Weights of a small transformer language model.
Size: 21 layers, width 576, 9 heads of 64, MLP 2304 tanh GELU, vocabulary 32000, 103M parameters.
Training: a variant of Muon for these matrices, 816M tokens, 3114 steps.
Each number is 500 + 50 x the weight over its row's rms, rounded and kept within 0 to 999. Layers, rows and columns count from 0. Numbers have three digits each. The size before them is the row's rms in percent of the matrix's.

# up: layer 14 MLP up, 2304x576, rms 0.0624, rows 1620-1629, columns 432-575
# down: layer 14 MLP down (transposed), 2304x576, rms 0.0658, rows 1620-1628, columns 432-575
up1620 104:458486589422497559492531494456483558491464428460516469531438538410530479490547434490493462430459537479437465604564467547480490510506545545448548480458506505504445509471506531404502486501494519443507479567453526431560518451403420453472554461444387451384498567461531448487495598524519481517523523551523469440509468464489455471455535508449549468556564374412488467549545498559581582510466520546518450516576520554524417419530511507483468
down1620 099:415516496412411520556557586347498483466508441497391567526571565415583518537479522438525503480534486542429488512487459482435531561500456484529488485523492559464455438463458521533559463541563585508463485543498568450567570459519489475593586497432500516427401501421540471479455521490447558550456457481482539509512513512460523451416511504504507423481469463569511448483557532507451486513445466470476561627508581472503530548534459532570546
up1621 106:536489510418496578338542501603522540491459442558507432475553529528515447475471449510498562512506532494463451508498457488422370538478504551455469618458608638552554596552544546461444489526467370533576424486619437516485535534608617625462559504531454524484484500564536402546421446515491480454509487473453530451469432496541430536478482549535528603613524464492446453499476536547476508551451487483465559487504554450543491613509521496487492
down1621 115:542540473505593550451513471490460500550498527428434498544455534450518508457535562421444499590560545521516528467487509433524485461492556562501526475457448466493509509501576526518531595436432511479456494507511450546543537585546504570482429496539484516499503593464553488420454506531516529502463513485462453481467524475546519427494457590477447502600523506582563446540424444441508459564551517436439490550574433567426499477421458456461455
up1622 084:477456602462463507498442485586492400483507377537507472526441479465469499410570609490505553576509602494518479486513487581477467480568396559483478394527463528495502471507507535516478544516557461455546526514493494579570457530485535455539433520535558475442434523484582502397503578506469613468539498539500550441429487616605485502496550527565452475493446570546587385539524427453537502469427473496454487468543483561392400600454619489463458
down1622 080:499581547529533459469449423510506501531473528540554387499517408472576508509494392518474485511503575523481539601514492516529532468506546456407601502465553543514469484503513444494441577525529444550510521397484479462516471457483442427527477517497453569533547542511489439587486485596541505523399509519379412579549498408475503428531511453474512548486555478486511511568486488496499533441550513527448502510489485506481502467516495474538542
up1623 107:443457520410482487417378450551540463363448429512511473545559516519562472530405446481516454468541511442501479524494501501487491468496526478479458450559383486513469511473526489494488487561565469536561530466519614463454474463500642423523565428624440454484507538549487496516493425468516540560494521571481505466536519525518409505491525491436467548568519486538449423578540497505504486492466566539469500485541471542443585517509496482643525
down1623 104:532617498481522390525568604464460446584470451473471475508404472462536458525560499553513545462498532511511465564404546505564416471600600505402527543538522534663503586568552447475524506415396535556512499526506500431560554461474426473563539465506498443434437551466473412494500541447449568425473530453573461477434450475471400471410582563520491436495528475572491435484458487521522478607516520479457513514518526425505487532480475431408489
up1624 110:573497500542505480593515488390414511468549481545535583467443500504487497549508489520595532551419448503496519520603499534516574508441413619538499475503582479636483472495492461612508496445649493472526505552544458540516541392498561506505531521442464521502471527542426462530526510425508465594450522443479400508478479534517464541621477518500455512457506563485511467479535432546575514419512514565502465433502530434484533494453572547532522
down1624 106:536533485427557563560555516540496538456505550500541543447393567537454461549449512460503461486578533457515443459415441535519439602547499532499541512466522533609570475381571510461574541516494480602529505497477514451503446553544484546479589491515487577551505584515542551519541549504475529392529546463570549567512515452527552391480486564520526561529523526480491513470503558442548460481510549510569451578517500578440490491536380412497429
up1625 100:527559553457471432540577537532633479556478523512554510532544460570537483529453604514426445427426517526513484447411517459501484555551526479425522497497440479566416507567439475470400440524524564475521568374500454544421479462469538512515488445427421442555535552544427496464510474455370511580453462502489536520421533514447462520509507479507574538485534519453511519605566466489561467498481534504574493528565494480507569622497500481474416
down1625 104:503515501487527457587437479515533449499467547452548546518597476507497453500430526587550501546487463561420596520490567472424599596425460467517502437547447544533524471501465534367526527495442522488470427475485569451465483502435498498536571540550649535530493449443520516455547488542500511437584559499542512536540471569604471541555519505556445577489503454530465622486537540508455494442553531482505561486536494524470440511528430456462464
up1626 081:501579500487447501454445441443431489416472544534562530505492580461494501461592472525541531486634546450382576546429465411451523508577458515514453406517528575498503483540510496558472439543500510558416517507497499535551556558525542457476528485565457519409448518493520466529567456527486485575522566471549536504486504482459480525510493446421449452491488523549505497444522528542517399510514476522588461541589444435437530424465530490508448
down1626 074:482525494556509519497588510429522547437519471409526499604508441414415527503584489482495464540421496537405612446507495538510426537491513557512417445564507448490470441518526509496518506481523530510528531523458454508486510600458442512411567528556511546432433503413509540541541525468521465481462613624493435517602481466430578527602508520515497472501515521574498456561535569537607510534555449576450535466487559469484379464499476570458434
up1627 102:553502457487464517519498403530507407483510414589564518608497488547550531490547515449568427460435438561485529556515473462446499468501566446489419418476489485420472495448536552417527440618426537542494460507545568499500577588515553532528487430515560466438508474425511506511532551498471522514529573495505559561515434439523476509585504562446439535404469513540497515441499466430575415470474390434460529447416554547583522587441498522523515
down1627 103:472550512392539513467467400568641481399545451482515534424524530588433400381482616592583516497499591458483495543551489549527458530534503605538511460460513486465548493508490437477493521507529538456564391567464548484628474489492497560476503447555561584541473515493539481542545517410386504488487464543443497428521449470449483459474545607473511513503556511474486463485478455523533510461486420426489435472479542513455466537582524373576484
up1628 112:483479531536520517451449535424561494560672535399503425548566470519508533522482535400607502549424514512472627486523454457541540510509520536429471542506509436548590469497547508495534492433498497605535516537489514495474541458515522504517619606548474479549466538434452448414457406498475566563542428446490471530550532497422532510590489575480561501506444615555496547571513488520524513464439514491524520455535473447481471441560531442536424
down1628 125:523539490504402387452478539514471459504523476498555414447440422489440523534526378474474461519504555512503532563487555477467478489404446498442537532556536447440549539511396463502573490498444527611508550553489471534514553505457560547491447438427490477539458544558560520495582468532461465565548528475482553448460544545505533531512565475540511406509537537538446540529565432480375532417506523445510556457495501454518480438530535541461537
up1629 099:582532627464541534513529539583522481503556507509429450534495465548389415505482558472474460501514476402478513444588513572494457532617535509484457559461484402515493525465533521536527489424520552491411519437513423484488407483464494431386539499415487404558463464431562457524465563540534520496528443478497461527552542495508505500489511522546481581541524494503599469543522504510505480537425528486576502492558371430491519448466456464487509